config.yaml
norm_eps: 1e-06
parallel_block: false
dataset: "wikipedia_en"
Each number is 200 + 30 x the weight over its row's rms, rounded and kept within 0 to 999. Layers, rows and columns count from 0. The size before them is the row's rms in percent of the matrix's.

# layer 6 MLP down (transposed), 1024x256, rms 0.0811, rows 485-498, columns 0-255
096,196,255,214,159,214,198,197,246,184,189,157,187,195,186,226,203,204,247,231,221,123,178,203,127,250,197,172,207,159,175,189,201,220,160,202,239,217,182,213,202,93,230,192,226,249,194,197,175,242,206,242,183,200,274,165,175,229,216,216,221,272,155,251,227,227,120,198,187,213,168,154,155,225,180,208,196,162,241,193,248,213,204,172,147,190,197,198,172,198,191,228,199,170,181,209,234,206,157,222,182,184,171,216,213,179,207,216,199,253,217,153,231,217,223,213,197,195,167,225,220,186,208,196,216,197,218,254,202,162,198,182,191,232,123,191,165,198,129,208,204,182,206,232,213,195,175,219,164,143,173,172,208,163,190,169,182,212,206,297,183,208,183,213,232,214,228,225,246,207,279,180,213,230,139,231,231,228,222,232,241,237,212,186,211,204,168,197,219,186,202,259,178,191,216,138,168,216,174,187,237,225,197,202,227,144,224,191,166,193,179,189,199,235,160,197,201,214,200,214,224,159,178,219,208,187,202,232,217,196,270,141,223,245,177,221,189,210,191,187,203,132,217,228,216,217,194,204,179,205,212,187,189,217,180,196,193
100,222,216,203,222,126,168,189,175,185,180,159,185,257,189,214,205,209,236,244,226,160,187,158,212,204,195,195,209,213,186,219,151,233,153,205,243,190,161,206,200,180,201,165,192,198,229,234,202,229,191,211,186,184,283,209,206,249,168,236,195,249,218,228,194,242,197,162,232,201,245,173,217,188,177,211,187,245,114,160,188,152,233,219,240,201,233,209,196,187,202,179,205,224,188,243,201,180,250,147,181,189,184,170,242,164,224,189,214,194,184,224,218,180,192,200,209,193,201,164,196,199,215,202,188,164,178,196,170,244,189,174,220,250,200,228,166,258,224,239,200,208,183,155,164,174,217,210,239,167,220,224,214,164,218,162,196,124,193,201,212,170,131,196,222,173,196,228,197,189,219,233,224,205,190,272,204,281,189,222,210,148,221,220,180,202,188,172,173,138,203,230,171,143,187,212,227,209,171,243,193,193,194,152,217,217,186,151,214,272,218,190,210,244,167,118,234,225,207,236,192,143,223,184,216,155,214,193,172,242,96,212,187,157,221,203,221,205,231,199,231,156,178,204,184,169,208,169,228,194,229,208,204,212,253,181,187
085,234,250,225,202,240,187,175,200,177,165,178,143,213,144,251,210,171,204,157,231,170,191,191,178,191,208,215,249,179,215,216,231,199,194,206,168,199,168,208,364,180,200,195,190,197,223,186,203,187,175,185,205,157,255,201,211,193,150,192,214,193,179,164,222,182,137,150,204,180,158,156,193,175,207,175,211,221,233,239,249,160,269,220,168,220,220,195,145,162,196,240,157,193,248,204,221,172,176,187,186,218,181,231,209,186,181,216,228,196,246,215,188,221,225,184,184,204,233,232,178,205,221,185,227,220,200,229,222,221,221,229,200,223,215,208,205,213,131,268,251,205,184,187,180,192,179,184,201,205,162,171,182,233,173,234,175,181,182,245,208,182,218,186,200,222,188,193,210,226,238,220,207,189,184,175,167,152,239,215,233,207,225,190,219,183,220,249,177,170,167,190,206,207,185,135,150,169,175,193,252,210,187,180,222,160,191,219,237,152,230,174,174,201,216,193,207,193,186,186,244,201,173,206,228,213,213,134,195,214,334,228,199,162,169,183,227,215,167,158,211,198,210,203,192,195,179,217,216,246,205,132,157,204,190,192,199
104,176,213,224,231,226,199,201,212,204,168,154,216,135,169,202,161,196,214,220,174,204,139,249,168,153,206,213,194,212,254,212,211,155,177,169,227,185,214,137,197,194,217,184,212,181,192,129,176,149,181,219,153,214,213,194,270,196,171,263,190,188,193,210,187,187,189,158,186,197,181,171,183,200,217,176,245,163,264,219,179,211,239,229,174,156,213,217,227,231,154,161,258,172,183,198,198,227,251,184,169,174,224,242,197,178,206,198,168,199,261,186,240,209,193,177,173,225,230,146,198,223,234,221,244,184,232,209,213,194,198,213,212,146,203,221,190,149,162,210,211,214,220,215,207,203,185,205,212,191,208,189,231,206,203,256,162,239,167,193,230,163,205,203,234,192,245,202,231,143,211,183,191,261,172,180,211,203,181,200,177,206,198,227,176,158,213,186,215,199,180,222,212,202,200,156,270,205,198,232,186,229,185,211,160,201,254,154,197,245,185,275,159,197,232,205,224,249,163,252,181,167,134,144,134,191,171,199,196,184,195,235,213,240,241,213,199,219,206,152,142,216,250,162,220,188,203,229,249,256,215,174,181,264,231,198,158
094,213,214,180,192,219,186,205,195,234,192,249,222,217,163,253,219,221,206,172,184,187,203,242,189,193,252,262,205,226,239,207,217,191,183,220,145,190,242,194,231,239,155,231,194,157,178,184,236,183,244,170,164,179,171,198,231,192,181,226,260,201,176,200,219,256,178,160,179,109,190,131,217,238,162,160,233,170,243,230,192,216,215,171,198,225,181,186,211,170,197,199,243,245,198,223,229,233,235,174,164,166,191,151,217,190,169,173,172,255,202,203,186,200,254,198,168,183,201,206,200,165,207,236,209,221,201,215,215,208,225,199,146,182,164,215,225,162,220,208,237,191,146,266,213,226,190,198,251,220,197,198,235,204,212,261,186,183,213,173,187,183,201,172,194,173,150,215,194,184,212,207,182,258,235,208,179,206,240,207,188,170,177,187,210,221,226,173,167,148,229,224,144,221,239,145,147,146,169,224,223,229,193,176,208,182,196,261,228,159,223,163,230,130,229,132,233,192,210,200,211,133,198,227,217,154,228,221,193,161,223,212,199,257,170,189,229,152,217,211,137,245,218,207,212,194,215,146,213,242,176,227,168,213,199,172,219
093,239,200,186,138,148,215,201,172,204,217,222,226,174,197,217,204,194,205,202,226,222,215,186,177,210,235,228,189,196,160,179,220,240,225,236,215,177,218,203,239,190,199,185,250,242,235,202,217,203,223,179,157,222,180,206,212,148,199,200,182,257,214,207,156,190,213,209,212,206,188,229,216,215,210,160,173,147,218,251,221,171,208,206,175,218,276,202,154,184,211,182,204,178,267,144,184,192,130,227,135,194,143,182,173,207,224,218,174,240,226,174,179,173,188,240,232,224,264,194,189,169,206,173,201,168,236,200,257,232,220,139,184,208,186,235,204,230,133,172,145,145,222,211,133,217,218,195,223,216,247,227,115,232,206,134,196,119,181,200,199,187,188,193,186,209,205,234,234,204,197,194,168,243,217,164,202,235,205,160,191,174,256,177,203,174,184,193,229,201,188,170,183,181,195,237,220,195,238,172,192,217,177,213,217,178,195,185,151,209,230,191,261,182,226,199,217,209,234,190,189,240,218,255,182,145,233,240,207,158,256,143,203,182,191,185,197,210,208,213,201,189,157,238,186,185,213,233,168,223,183,266,214,190,117,235,181
100,208,242,235,263,196,215,218,203,174,241,172,213,215,217,233,201,186,234,200,211,193,176,190,173,161,204,198,236,143,195,214,230,92,164,138,171,173,228,225,196,178,161,227,229,181,202,186,232,163,247,166,226,195,209,230,214,222,193,224,238,183,231,259,261,213,170,162,215,221,197,170,228,200,197,233,235,178,195,195,261,238,239,215,150,199,200,173,191,216,182,174,164,226,234,174,217,209,205,198,212,195,183,202,173,191,154,200,155,261,229,195,149,208,239,205,209,155,171,234,214,224,186,194,174,185,187,224,206,257,194,168,215,170,153,257,176,245,152,159,204,170,221,215,213,198,149,163,211,189,169,234,160,211,209,267,182,179,242,217,176,147,198,151,217,211,233,192,248,112,169,187,221,196,185,229,213,206,181,240,208,228,195,223,158,152,180,159,181,207,245,239,200,202,242,167,207,243,260,234,250,221,215,191,188,154,207,233,165,193,149,152,176,205,211,229,224,150,172,246,196,182,207,215,181,205,158,202,190,190,242,212,176,214,165,186,193,189,166,220,185,225,206,183,197,146,194,226,250,236,197,213,170,222,161,205,156
100,184,243,220,185,162,202,173,200,253,173,174,201,173,163,244,178,253,245,226,245,178,196,209,206,145,219,194,186,187,158,150,136,200,155,152,231,150,166,229,250,168,169,256,208,217,222,200,138,248,208,212,179,224,173,191,234,203,161,250,237,202,178,188,186,258,207,176,178,236,188,250,158,144,217,179,187,190,209,211,217,221,171,261,130,257,157,209,186,209,198,210,179,200,138,205,185,169,171,217,183,217,247,211,198,231,224,197,182,231,199,193,246,242,238,193,164,206,239,193,184,212,197,195,167,204,203,215,166,262,246,201,138,197,202,240,183,234,188,223,174,155,160,211,211,165,175,194,190,159,178,146,198,219,211,210,171,127,231,178,229,158,179,190,191,169,204,208,196,187,206,250,246,225,231,167,209,164,165,182,212,186,208,203,173,227,185,174,154,199,193,177,229,230,210,227,238,193,245,153,172,229,201,201,192,197,168,198,204,238,217,270,200,170,183,209,161,197,251,175,169,210,244,217,189,217,178,182,188,230,192,173,181,178,273,227,211,273,243,174,194,185,248,162,217,194,168,222,247,182,196,233,221,215,208,194,204
095,195,214,254,205,238,197,184,219,187,147,234,180,159,248,205,207,213,162,229,173,181,214,182,157,175,165,216,153,222,173,172,217,169,205,249,207,134,236,185,185,251,207,199,217,158,225,200,215,208,241,220,193,261,220,227,207,204,168,216,193,225,206,202,199,216,143,221,127,174,216,152,154,240,210,222,227,240,196,210,217,249,188,210,241,238,214,174,208,171,165,138,232,218,178,248,227,195,167,140,230,214,259,175,261,220,149,221,214,223,168,256,185,214,175,176,147,231,145,184,211,206,173,162,211,187,207,202,280,237,190,212,240,186,168,239,208,211,180,209,233,246,208,239,218,222,228,172,181,178,223,203,127,192,224,138,234,167,202,215,220,222,248,191,200,206,233,163,232,174,251,143,187,227,214,179,138,214,204,180,223,197,187,171,218,209,170,190,182,187,177,184,191,250,199,203,229,209,195,200,181,241,215,213,231,105,178,186,198,211,205,161,243,236,221,140,167,241,201,163,201,222,186,203,202,149,220,200,178,194,170,226,179,234,195,154,251,199,192,188,225,181,185,152,209,182,173,196,196,230,145,217,222,171,209,201,188
108,190,200,238,207,236,219,215,207,176,189,188,202,227,116,159,125,167,186,207,189,219,210,197,205,204,177,192,192,212,198,214,211,154,198,168,211,188,236,184,202,192,153,246,187,188,211,196,169,183,148,209,225,167,155,238,219,259,215,195,198,193,184,149,187,211,175,184,165,207,209,219,175,131,222,227,160,165,186,129,212,226,174,174,185,220,204,203,211,221,231,234,199,185,226,164,246,160,185,160,134,249,246,242,216,198,202,216,214,200,189,200,214,102,202,226,216,190,229,163,214,201,230,192,233,219,215,158,230,230,207,194,230,163,228,203,210,215,168,157,174,232,203,243,213,219,145,153,169,201,207,203,170,226,266,192,241,209,236,208,168,205,192,141,207,186,221,219,195,211,193,212,181,177,185,241,235,145,178,110,137,226,217,231,200,220,237,215,236,236,208,142,193,184,199,180,170,192,257,205,210,167,165,228,195,197,215,205,219,165,190,210,202,228,207,220,209,225,265,190,186,177,195,146,198,236,200,225,176,216,134,261,222,234,209,154,220,226,226,229,194,201,252,171,219,206,186,239,148,229,258,275,190,226,169,231,206
089,183,180,187,181,218,154,215,157,233,226,199,202,186,155,226,197,241,204,190,214,220,164,212,144,225,222,221,218,142,221,159,210,213,179,214,186,155,132,195,243,181,169,183,180,241,238,237,216,202,209,194,168,210,186,206,225,195,180,170,209,255,167,212,212,198,167,170,199,249,188,209,198,232,224,167,176,204,189,224,225,119,232,225,169,227,205,176,160,141,266,171,199,225,246,165,224,202,217,204,226,172,212,222,211,216,184,196,207,230,210,171,212,179,224,214,190,233,249,195,212,176,275,221,185,223,260,240,221,232,222,190,225,213,133,195,262,152,190,201,231,232,161,219,175,214,182,207,163,180,186,192,113,200,169,139,231,220,197,199,189,186,237,191,199,204,182,228,263,200,204,211,191,178,118,164,183,220,206,219,250,187,196,212,215,154,197,187,169,205,211,195,232,182,204,173,168,158,245,161,213,234,197,187,212,193,182,204,216,192,169,222,230,210,204,220,202,171,235,212,196,183,164,170,212,206,260,184,180,222,355,149,187,174,183,173,219,226,228,167,185,155,233,198,224,203,156,202,179,223,201,170,235,233,197,238,173
088,197,193,211,185,233,190,234,165,278,194,226,218,170,222,213,255,214,208,170,188,204,177,166,176,194,151,208,210,219,214,204,222,210,121,221,190,199,175,290,228,225,182,246,209,149,162,185,171,207,159,212,182,218,194,197,193,205,165,243,201,185,203,187,190,201,171,243,176,202,183,263,209,205,219,136,202,202,219,211,232,192,275,158,202,138,239,161,190,230,228,211,191,238,238,181,216,193,251,249,213,218,189,219,234,174,199,181,183,148,135,180,221,151,151,227,219,159,174,184,219,168,196,208,258,124,233,167,229,214,202,214,212,199,179,195,205,235,216,204,180,196,205,128,192,182,224,238,228,193,211,191,196,181,180,201,164,227,199,249,215,157,195,189,249,203,160,154,214,169,208,172,250,200,198,234,198,202,199,230,183,194,235,206,208,195,196,241,191,220,258,210,167,199,247,194,188,175,225,202,213,220,205,183,188,183,165,179,144,191,197,207,174,219,188,200,190,278,203,225,134,201,239,169,217,151,193,176,165,215,274,196,184,207,177,200,189,154,193,214,178,159,230,138,242,210,260,244,235,256,204,183,236,144,184,175,152
106,239,173,204,221,205,155,217,161,234,112,151,223,173,236,207,192,234,201,202,233,173,164,223,209,226,214,214,266,165,180,224,224,188,164,256,230,201,154,196,191,213,209,162,168,242,179,165,241,144,214,149,206,224,172,163,207,183,189,165,150,197,182,239,170,185,173,198,188,183,185,234,195,188,202,288,203,169,163,195,191,142,217,158,247,178,230,181,252,183,228,214,197,215,187,225,223,255,211,239,188,219,184,230,169,205,173,181,211,253,214,149,174,190,210,262,206,183,197,233,173,208,166,199,208,200,172,200,224,168,232,213,122,166,243,216,210,207,175,211,166,196,198,209,190,171,218,280,176,191,176,227,239,217,219,195,257,224,223,188,259,191,168,200,241,169,198,229,233,209,223,190,136,180,200,207,176,214,232,214,199,213,228,192,197,177,213,199,212,200,195,225,166,161,211,230,161,238,239,150,180,162,249,204,188,201,256,183,239,180,176,244,202,168,238,146,218,215,259,159,148,210,174,202,185,195,186,205,224,235,128,172,187,221,205,185,227,233,213,191,226,214,158,196,195,180,193,194,200,267,165,225,147,255,176,178,207
106,183,193,224,244,248,227,144,214,170,189,162,172,175,185,221,184,226,228,210,187,244,172,179,210,201,192,186,181,191,158,201,177,209,200,139,233,203,193,211,198,265,172,230,198,185,195,245,212,193,249,248,222,243,242,194,226,225,160,218,171,176,224,193,203,189,227,168,170,181,228,159,243,179,252,179,161,251,256,175,185,212,217,110,195,220,242,213,267,180,226,214,247,214,152,182,252,191,190,192,214,212,177,202,210,205,247,182,209,239,215,210,201,203,173,178,172,227,222,124,201,227,148,273,197,143,152,197,132,235,204,224,209,149,217,219,253,195,194,161,214,200,190,212,226,222,240,159,177,162,172,257,192,183,166,256,218,168,185,216,228,208,209,267,229,249,185,191,235,240,182,173,176,221,246,188,205,162,220,200,154,208,251,218,223,239,168,265,176,178,209,208,225,168,179,197,216,194,178,201,202,178,196,196,162,205,201,194,206,110,174,177,218,185,201,171,149,180,223,210,199,180,211,229,217,165,189,214,223,198,160,180,203,162,213,171,180,212,210,143,231,180,146,165,205,208,236,238,194,199,211,226,143,215,175,208,218
# layer 6 MLP up, 1024x256, rms 0.0941, rows 486-498, columns 0-255
098,202,179,196,248,207,258,247,188,211,235,214,199,111,215,251,216,220,224,232,207,203,202,133,185,220,195,202,150,179,224,171,206,172,239,191,202,245,136,196,217,187,183,142,181,242,162,225,177,170,218,184,192,174,199,245,214,162,207,211,212,236,162,191,273,211,241,180,217,161,195,264,171,195,197,202,218,198,179,175,199,209,209,250,177,162,138,207,218,170,131,207,214,197,171,177,210,223,193,179,251,201,199,213,222,199,199,173,186,193,207,199,197,237,137,177,277,190,198,224,239,180,154,240,201,187,199,249,179,176,154,246,216,218,187,190,183,162,267,203,215,187,205,175,228,195,217,178,194,178,179,189,256,261,173,216,192,214,225,207,201,171,235,195,164,208,203,176,217,194,172,158,142,213,181,203,217,158,224,207,198,179,161,253,197,239,243,242,200,238,172,138,154,233,211,234,216,206,249,260,192,245,233,202,161,215,244,213,202,164,162,241,217,193,260,168,192,169,176,205,184,216,220,260,180,238,209,191,186,201,160,203,222,161,162,221,246,207,163,218,179,159,182,233,210,191,171,202,211,127,225,191,237,219,168,216,193
077,221,150,205,209,233,189,217,157,209,216,198,208,236,172,232,183,239,200,186,198,223,213,169,205,209,224,199,172,297,229,233,229,187,212,191,223,188,228,163,256,222,139,175,219,213,206,232,213,162,228,206,235,204,197,221,223,170,188,127,177,207,220,196,240,241,151,179,207,218,164,185,273,240,227,149,163,229,184,201,226,173,279,216,226,232,215,227,208,171,227,174,179,241,188,175,232,197,194,226,184,222,197,145,169,190,242,184,206,135,217,164,192,223,248,203,231,176,196,198,209,253,183,235,204,193,216,112,208,202,189,225,200,176,185,227,220,143,190,200,259,207,180,170,194,207,158,187,201,239,157,282,195,202,196,167,192,208,229,189,190,205,138,176,177,220,211,172,179,182,206,217,209,205,187,176,233,152,201,193,233,196,223,206,216,179,146,209,147,180,173,221,129,162,246,195,149,137,193,209,223,148,192,213,175,156,163,157,203,179,179,182,237,225,191,181,154,158,201,186,246,229,210,184,223,231,186,179,222,187,184,183,184,169,226,218,226,131,174,209,184,222,196,221,214,159,182,258,200,252,210,214,219,184,172,263,235
109,191,209,169,206,174,220,163,196,199,218,215,222,196,255,179,183,207,192,135,194,269,233,213,176,183,186,195,175,250,158,190,166,195,146,162,207,164,245,168,183,237,190,148,193,205,167,169,211,177,216,204,150,175,144,230,192,184,176,195,238,152,233,179,162,223,260,187,203,224,236,228,188,187,250,205,225,185,195,179,228,238,168,185,216,213,160,207,232,222,172,175,245,229,194,200,166,256,204,238,199,217,230,222,217,169,170,226,213,232,196,224,172,186,178,216,214,205,209,165,213,290,219,277,159,174,177,172,243,193,179,210,225,192,186,252,176,210,261,219,222,170,260,257,184,185,284,198,178,245,165,234,170,248,207,194,198,165,208,214,173,231,175,213,183,141,170,119,161,237,226,168,219,163,211,256,186,168,214,219,156,183,201,184,174,174,225,218,248,200,197,192,198,127,250,216,182,193,210,208,227,211,247,175,211,193,232,210,220,178,252,221,218,247,183,197,177,211,192,158,216,208,184,180,223,182,207,196,127,202,175,216,169,199,221,234,213,204,197,267,230,188,196,139,191,182,185,221,187,187,208,238,194,188,158,229,181
089,168,170,194,228,223,255,200,186,210,243,192,258,250,225,200,186,197,191,203,170,212,185,196,206,143,166,217,212,231,258,243,200,211,171,190,141,177,194,214,176,201,195,224,204,169,209,192,198,196,217,184,204,215,199,221,157,254,253,212,194,165,192,240,172,224,183,253,193,221,234,203,211,227,193,210,176,198,224,201,205,201,241,254,172,215,178,239,202,111,191,197,216,192,122,217,211,246,211,220,196,168,185,189,228,196,228,155,167,203,180,177,213,223,192,210,247,173,189,212,222,187,162,201,192,165,182,153,210,220,234,174,195,167,177,252,155,212,202,186,242,263,195,231,162,268,146,286,219,235,164,282,213,186,153,296,226,195,219,214,234,180,225,181,207,264,171,181,188,181,198,186,182,245,259,224,253,199,220,191,203,196,224,174,202,190,185,164,157,154,173,232,229,182,214,208,162,164,214,194,244,188,239,196,174,204,193,232,186,184,185,198,212,198,192,178,238,137,156,185,194,182,208,244,146,200,168,197,226,196,147,190,180,168,228,170,238,269,195,213,168,173,172,223,219,187,227,211,153,232,247,158,187,236,206,190,195
093,209,172,144,177,190,206,176,212,231,196,174,233,222,243,157,199,236,200,260,205,244,199,167,181,158,294,228,213,236,162,182,222,171,176,215,206,228,245,205,201,160,204,164,216,230,223,165,233,251,168,189,171,235,199,137,145,190,181,260,206,139,253,195,225,188,227,190,139,212,210,202,216,264,215,147,245,182,140,177,200,200,191,176,238,199,143,197,217,249,200,217,215,230,160,200,236,216,188,179,228,173,233,183,199,238,186,215,186,285,199,179,194,219,158,217,239,220,217,197,234,191,190,187,113,187,175,205,187,198,189,183,185,187,180,207,215,224,212,172,163,225,215,226,173,158,186,199,226,229,216,174,175,185,225,236,237,157,200,193,240,171,218,152,206,150,178,204,240,178,242,176,240,173,184,196,216,164,159,152,213,165,187,229,190,171,187,173,219,219,211,238,203,138,193,227,186,229,233,156,219,159,212,202,232,189,199,196,169,206,227,232,196,182,208,195,244,201,218,205,180,211,261,177,182,196,217,204,190,238,201,159,168,239,223,239,255,210,179,174,232,222,151,200,262,145,250,224,168,221,174,221,229,159,186,200,162
098,142,224,204,188,145,263,187,192,219,201,187,162,206,227,251,164,169,257,237,193,236,172,235,186,203,156,214,200,203,139,178,149,173,210,214,193,163,193,191,180,200,210,149,185,213,250,180,203,179,186,166,214,206,129,231,234,166,214,180,222,198,192,211,189,199,236,176,173,235,251,210,212,166,188,182,158,145,179,181,168,192,175,194,252,193,206,301,139,198,227,201,213,186,199,228,190,189,145,186,214,208,216,184,218,174,191,178,216,208,189,227,234,202,221,157,207,183,205,220,194,205,201,203,164,202,191,217,173,209,173,221,199,268,155,226,168,215,226,195,169,207,212,250,203,144,183,213,232,226,187,194,208,169,219,210,212,229,198,243,131,217,211,231,173,186,252,199,173,178,152,210,195,169,203,215,259,147,178,270,201,239,154,162,160,156,126,176,208,160,232,194,229,250,198,198,194,191,223,206,206,218,213,227,177,147,218,207,174,262,233,195,210,176,203,215,215,171,203,175,217,155,229,205,224,194,273,193,162,180,167,268,163,230,200,235,219,256,240,234,157,209,200,196,220,176,222,220,240,238,220,209,262,174,240,228,195
096,226,179,269,209,180,183,243,175,226,201,226,196,216,219,186,269,242,207,206,211,196,212,146,223,186,209,182,146,294,187,212,231,199,200,239,228,174,202,164,193,190,235,224,188,224,218,211,159,171,240,247,175,199,191,178,212,214,207,229,188,213,195,163,235,165,247,217,199,192,233,224,196,168,209,234,189,180,198,247,132,191,230,221,233,185,225,193,236,172,173,202,163,225,194,193,164,207,208,192,224,195,215,204,179,194,222,195,147,203,187,234,188,162,225,177,188,177,204,208,197,227,157,213,223,155,211,187,147,190,187,206,180,205,165,204,219,189,153,171,182,209,205,174,194,211,214,181,188,166,177,192,201,198,222,186,214,250,212,200,186,181,178,227,217,152,191,186,211,229,167,214,247,201,198,227,211,149,227,188,159,213,192,208,129,140,245,232,218,156,274,197,145,197,148,168,237,174,182,199,141,172,183,264,218,202,277,214,201,220,232,221,223,153,223,153,210,261,180,214,209,116,181,195,222,205,218,181,242,180,157,233,263,205,178,224,250,203,194,217,135,223,220,152,157,221,238,129,223,254,159,269,195,234,208,213,172
097,182,151,213,216,201,231,165,185,277,157,192,251,194,158,173,178,233,258,213,225,237,252,192,216,204,199,160,156,222,187,208,192,210,210,222,169,225,226,204,198,233,208,193,196,192,165,231,144,180,233,135,223,187,203,222,142,184,188,252,246,235,206,226,164,213,172,212,153,215,214,142,210,248,244,240,162,221,203,216,165,203,194,174,235,174,244,245,214,188,211,172,208,211,207,199,206,162,213,182,228,207,237,194,212,200,203,187,198,119,220,205,187,222,227,204,231,210,205,228,205,164,215,170,202,223,192,194,148,140,189,213,192,191,221,152,205,160,241,217,191,265,215,212,192,186,188,193,223,203,269,206,245,190,218,183,198,195,202,175,220,194,146,162,131,238,228,126,149,179,164,185,153,175,183,176,187,85,149,215,181,242,216,216,199,185,237,183,199,222,248,213,196,165,202,210,225,199,225,200,186,238,220,163,181,188,192,213,220,222,189,151,232,200,200,156,217,171,216,202,124,158,222,163,202,150,190,215,210,205,177,195,190,185,219,139,231,201,238,236,160,227,196,183,198,262,246,201,217,203,247,195,239,162,203,188,227
112,221,123,228,171,199,228,181,194,210,158,200,245,233,166,147,138,157,210,204,217,229,205,225,223,185,155,200,211,229,154,187,215,183,183,229,215,207,201,199,219,216,209,225,162,264,185,253,147,182,127,187,208,263,193,214,207,207,150,211,201,206,198,226,242,194,200,203,184,218,202,261,173,171,225,175,199,205,193,193,234,248,256,210,245,240,175,216,200,237,208,250,195,216,170,180,212,208,222,169,123,175,247,190,196,213,191,240,210,179,249,225,254,184,181,236,181,220,193,215,227,203,230,161,210,151,165,137,218,171,194,154,270,156,175,165,148,208,195,184,152,285,217,178,218,206,178,213,225,205,214,186,201,206,193,161,226,140,153,218,201,262,167,233,197,232,182,211,213,204,184,189,179,169,205,172,211,184,112,149,193,223,166,171,184,206,211,194,169,207,188,165,184,205,154,207,166,210,253,216,226,224,211,227,197,156,230,209,230,195,211,204,211,199,245,173,188,187,233,235,205,190,186,159,190,211,196,198,222,188,162,240,241,153,233,172,241,178,158,227,160,239,247,157,203,238,248,199,224,207,245,211,214,180,196,207,226
086,244,169,219,210,198,248,157,215,193,173,199,230,199,224,238,203,192,147,278,216,188,247,199,239,161,185,188,213,213,170,222,118,188,220,214,125,179,198,194,202,169,197,200,188,219,192,218,233,207,206,203,200,200,216,219,177,182,246,189,242,159,193,154,174,160,259,197,221,180,235,234,234,180,201,191,213,239,182,152,220,192,181,228,236,198,208,197,223,190,201,241,199,188,159,164,230,241,208,203,183,144,201,207,234,175,209,294,225,216,212,220,213,215,263,233,177,237,200,189,203,174,149,194,183,152,150,228,185,223,185,187,220,212,178,227,216,221,213,239,221,219,223,169,169,194,183,225,174,229,214,235,234,178,204,217,200,121,221,181,182,212,220,186,197,200,166,199,170,188,182,205,143,170,212,254,173,191,187,199,183,170,187,208,212,240,242,161,184,121,218,175,220,160,205,142,273,230,217,212,154,161,253,197,237,218,278,253,183,201,213,202,225,175,232,225,203,190,204,222,231,216,219,226,218,239,250,154,200,165,122,215,200,185,214,154,176,182,237,188,209,208,247,149,171,252,211,149,200,197,145,223,227,213,220,202,222
084,207,166,203,229,176,235,187,201,209,215,165,238,245,177,197,265,141,188,195,194,234,246,145,193,239,192,147,206,211,202,184,181,202,201,255,208,101,185,175,245,229,208,239,219,209,222,290,205,169,198,177,204,228,172,195,210,186,245,166,198,153,178,197,175,218,136,189,210,166,199,190,237,211,139,120,202,199,213,214,235,182,220,201,232,276,224,215,211,221,189,161,167,193,191,172,209,206,228,189,162,190,228,191,132,215,219,220,211,226,214,186,217,151,167,220,206,176,205,253,194,219,260,222,175,230,168,184,209,176,216,223,213,206,186,157,189,217,193,193,214,220,217,137,215,273,164,168,206,197,188,188,228,164,152,209,195,213,203,151,265,212,222,175,164,184,187,181,249,209,182,191,233,246,194,165,222,181,199,181,188,169,195,237,201,267,200,192,206,196,149,234,194,193,193,171,193,174,156,157,147,217,162,204,227,201,244,178,182,229,185,204,231,174,245,202,187,147,201,156,178,210,187,190,199,259,282,243,195,244,203,224,188,163,233,211,193,183,172,209,219,182,220,216,253,170,210,249,227,164,213,230,196,216,242,222,188
106,191,193,233,203,171,212,196,161,222,233,222,210,223,211,179,211,231,133,187,223,180,195,224,209,173,213,168,210,227,203,220,165,244,214,156,185,172,219,252,202,200,169,146,157,215,201,182,269,147,175,161,209,146,117,243,140,184,178,165,179,172,277,178,242,198,196,199,181,245,191,232,218,218,176,240,220,243,160,183,186,244,198,173,267,253,218,222,241,191,230,203,183,216,237,214,222,252,254,205,186,170,158,213,220,219,223,229,167,172,204,192,228,250,154,120,207,196,201,231,207,210,232,204,142,162,216,194,244,212,214,180,142,177,228,187,237,181,193,136,214,190,192,252,166,218,177,171,243,247,230,210,232,234,183,231,218,196,204,187,195,226,218,166,183,151,194,183,201,196,210,185,176,179,228,230,189,212,230,160,185,176,246,165,211,228,200,106,237,186,201,189,233,175,205,140,200,212,189,192,170,227,202,239,201,176,201,177,174,167,244,208,166,222,235,168,244,218,244,205,132,211,203,201,193,226,204,213,194,171,185,193,180,198,231,197,281,194,194,219,206,225,178,201,168,197,237,216,219,181,212,163,159,199,207,176,156
106,224,200,178,215,239,210,168,200,233,229,123,191,194,292,192,164,208,181,195,123,222,198,204,176,214,237,235,194,226,215,227,199,224,191,188,156,199,190,195,184,238,192,180,193,186,160,215,205,187,187,178,191,239,216,197,215,210,203,271,228,142,259,238,170,193,215,222,197,222,178,238,241,222,236,175,132,233,235,219,228,237,186,268,153,228,204,211,172,161,164,185,226,230,172,187,204,236,213,196,157,206,179,207,217,171,198,215,187,228,195,197,258,167,179,188,196,161,188,184,165,202,184,235,236,181,163,187,145,209,149,222,204,173,233,185,203,117,212,212,233,184,214,180,187,163,229,282,213,219,211,232,187,221,180,212,213,188,187,234,171,224,255,207,171,136,176,191,193,187,164,180,175,183,225,187,222,182,184,230,204,197,225,167,178,168,228,163,191,174,190,150,217,173,225,227,217,210,261,165,137,215,236,149,222,221,188,188,186,197,245,179,166,212,202,152,213,136,132,190,231,247,280,216,180,213,229,200,190,202,184,190,202,177,255,197,232,211,193,181,185,206,228,153,210,210,202,146,230,168,219,157,160,173,240,231,235